python train.py --num_hidden_layers=10 --hidden_size=128 --num_attention_heads=4 --num_key_value_heads=4 --head_dim=64 --intermediate_size=256 --vocab_size=1024 --hidden_act="swiglu" --norm="rmsnorm" --norm_place="out" --norm_eps=1e-05 --positions="rope" --rope_theta=10000.0 --rope_fraction=1.0 --qk_norm=true --attn_scale=0.125 --bias="none" --tie_word_embeddings=false --parallel_block=false --init="normal" --init_std_qkv=0.0794 --init_std_o=0.0126 --init_std_up=0.0794 --init_std_down=0.0126 --optimizer="soap_variant" --learning_rate=0.00742 --beta1=0.95 --beta2=0.99 --weight_decay=0.057 --lr_head=0.00872 --max_grad_norm=0.5 --warmup_steps=41 --schedule="wsd" --decay_fraction=0.898 --decay_shape="linear" --final_lr_fraction=0.0 --batch_tokens=65536 --max_seq_len=1024 --doc_mask=true --train_tokens=173600000 --max_steps=2649 --dataset="wikipedia_en"
Each number is 500 + 40 x the weight over its row's rms, rounded and kept within 0 to 999. Layers, rows and columns count from 0. Numbers have three digits each. The size before them is the row's rms in percent of the matrix's.

# layer 3 attention key, 256x128, rms 0.186, rows 5-15, columns 0-127
105:444477547420526522550587480540516523513559411545492473466546483561606476507479514401509554473510469488524467508470458433443480481533568447521461513478495457449457501518526480573450496566515492513460476519518543420476583514454554499496481510513508453466523569509533526494448463469506493548513448506477468528523466456505506486517513483484407496487549461481544486468566487432512506455431
092:500533450434480500498538537532496542431527466467450450591561566517546500598466498494481433507475454441497500543503491510539503450466524477514448498460517539473497484495544498508451484433447513484512551461511483515551539495537517494522579564485565489487512494517496442540514455492380459530515368511538481445504535491462547446468480462487516469488484455415461481546555461468478460547509
081:540495520431478512485484521512516565505507504467386457518543512461549477548505470502514485512456477426529515497486513529494405513435497502485475503499515498535488506575477445519437470407455453484542469476516394479531503481519493482458594580448554524499493480541561526552510506527494547493477400434540519463525490494425542419509469442478457523502446442441478527455520481452520526536505
099:489527490496524530467467569487482500463534472429525523489523510499542496547518529531524502516434426490490454524525482465613487450488507607517426533544502496491496431459551435472486497468504503498484473530450505571585527522482519441531523435534547485435472480484564451442489510550508435506508395461522517426490477551553528500452465492533532419450505547498487562558565492523488524512453
088:515521561493483520469498537518493511469418474468418461589613513496616514502495473516513463471518512459489539534435472523523470529477522494526492531509487474481497506589530411541459462457415487532498514454481474463546512471505547455444540546495482529559519439524540530542501425534453503505479418455502552454456533499473538419476511513555531507485436434474446522523521483480477561536519
101:591455475572545513522552528544522495520497455583471467534563442530519499522438455459536475564545470573532536500516476461428428492473578519542532483499482567472398432507478480544500499521452510508549472461483540478479543460477464576509502534473528534501482484548497489497546490577507535526525456411457477510484563452479538511490531465465531525574517448428540501474487454464503490555487
099:471520509498456540486462467493521560505512461456504538461396489499540542488489446491488533537528480547473501476511440476498534507511419542513557531523526576509576534514460511527533516491474401538467444527492465580572465525530428479428464527488519466427537493529521436484403490502578436497454459498470566517614480477499453463541488466496471526492480507465476505476530483518580481530555
108:520511504532511530471590548508459471465504570528534496525541503478468558414530580508493486529479522472539451500486574465546537516428475496543480562464441509461529545461515512493517465510512504438443507489474416438428447539518458501467483475461531559524555472465494517461549539425498574470491545525550465521471491618480506567470527532470501520484564551490484517481386457512495507484529
080:426496540464500544403530527579382503462510447545450496547501524504455532536481537478525496447465417493525548524481452507535505460575533482499531524522520396454502506516538509480511439527487487535494551454482566530493513454525522455558537505519523469536538487560508520526497519520486434503517475467511499580522622438515499471455517457455528526497443529536589511538506431510470502470482
078:609440502530607551521486572466492535625472546556472557456559528541493481567506479441538533459532555532512511458458484489424449541449603502502449467546518482461481521508501481510477528468469495516552472525487507536546484471490534496498479544545499465542509557480479565513531463473499519553512475435495438530508439499476559471492524468540502504446492496556493484456469440491450530552470
086:534489515444469500533444477455498511519530444402499455431437459494524460520520497493487533534549565520477488518488476547514571476472531595481577530467516527523487525514440521526476430499476497449554536505532482485555519490469487558497487550468520514485462573442520554478520478541470516490559465500573447371462483522462532497562479538566551475512542482416432472450554488511551456500491
# layer 3 attention query, 256x128, rms 0.199, rows 6-16, columns 0-127
096:444531561484498593474515518532507473526548456473503561508505505494432490552519490514491595488519451509568477510499482504513444523511540459531517532537507506479548530498529461461502470477523521522444479537534504533527431538451553531511523444502388602468437537493510519532495499474543532525528439463471477516527506444476551462442446469578597489454403522523516430491537445499546555448480
094:439566463441559603508535546494495455496499463480536502504488568460489526511490526524503503496508491480530430444470471516431478512501554487565475445532495522510600508437555490479494482540479452550458487516568489500502427543537461519418450444495476517488514510441470535517478497547568550554522430502477482500532552411494489479467430451528553447465477486536556440470579463514542456521486
101:493502553457539532514424437525478485543511467515431512486507481548421449489541507487495500504431481514508538479481558500522519517491436536496527482547488453483474471481465484472511567506500501540547483545503473485534459538472593470564499483559470512528557468507480546494511550473497482501426471467395422480469525472520544524387513597530526486518511506450481495452463450621534542416531
099:419552524436543576512474531512473456538492489451515551504475489521479447534462499536506540507523470507543436449493490444507502497511492473568459489495550480533548499516542431503487487537539439563466506525541504483597499584493479464379516492498490500472496499512464505521506504521574549497506464447462415533546585499437552491430466492492575470458455467479542491397544471524489441534514
123:471547498461398519457521506484493512503488508406518568542471498508552520552480489496493519489542555507540498468517442476489525446511512497507465443458484493550547532515466518509516400526552464531522534585598551425439508550507492491486468472474491557449456529451422537520515498465543549487553510485474458525457603536492464498449440466518437513433514504522543453423511489475508490555565
099:511438467484542514525440533503535532515588523421539437448492540502430576459463580522498486456493516582379495569489546554539476450497507462459503423516564484489573422519485551448478467495444493543527491451490474513545482493511528573477517473469530499524479469501522458470465479537461512548524481461496466495518473529468503556449468585497533453446508452520513413486479506502533471513513
098:512479517518602491504544523437476531497481604484536468540451518471594447569510486488527489506523536487510563499515502478483473547469478527520476575522459423470511578541514451498542509527480498543531530504545502509451485500486497526443484559541546553511440503455531599435607488520486426463496539488551455498521513444573441468522502455499491522498488439508453558493515479421438503477525
104:516473575472488513408495518544507460507506432457467514419574532572455450497493503480451543468586509524462418482522463525550466504538501505504471452467503487523496502501518474448522511503492441516476458538455412457522477568443525469479461415506411507505455511476496554561451490548497540539505476457459471551517543487443540546468460516565558496489445564545509480455531478567541563506481
104:467516479430451501485531528474465538472514528495575512492522500538492500541525552484490496533574535443522439438453482438484559510417510473566442558467482512525599527535444398431486446504506498542503512540556500473516537526540465489541526509530520545482465498391523512537491556496539464491564417510544506505530551524462468448477490540471450520480507482484553537448525509453514429568449
103:577502475533484425482559515454582537458506497507469460551449520479508560475443441521551518430478504518470544540521520466524526530524492490483542503540453509471492489471523564485481432500458459496481528492488579548419556401526484502541539522499517513440541472563478420408529495476487534407494490556542505514485432480534459440509467435460453525516491515523491482560443530486519413473504
090:495535441512416477466543423468509494468520526514538532545500482515584520488499438522565441455513534477453498528467464525490544473542512538500486448463456523520464561468556507542481441541465506486470534472479595536437550445496484458520384495481553506488484455513446411503477449484529505433537568556479496542504497487535510505535505547464430529494566555404491444483463504450488468525520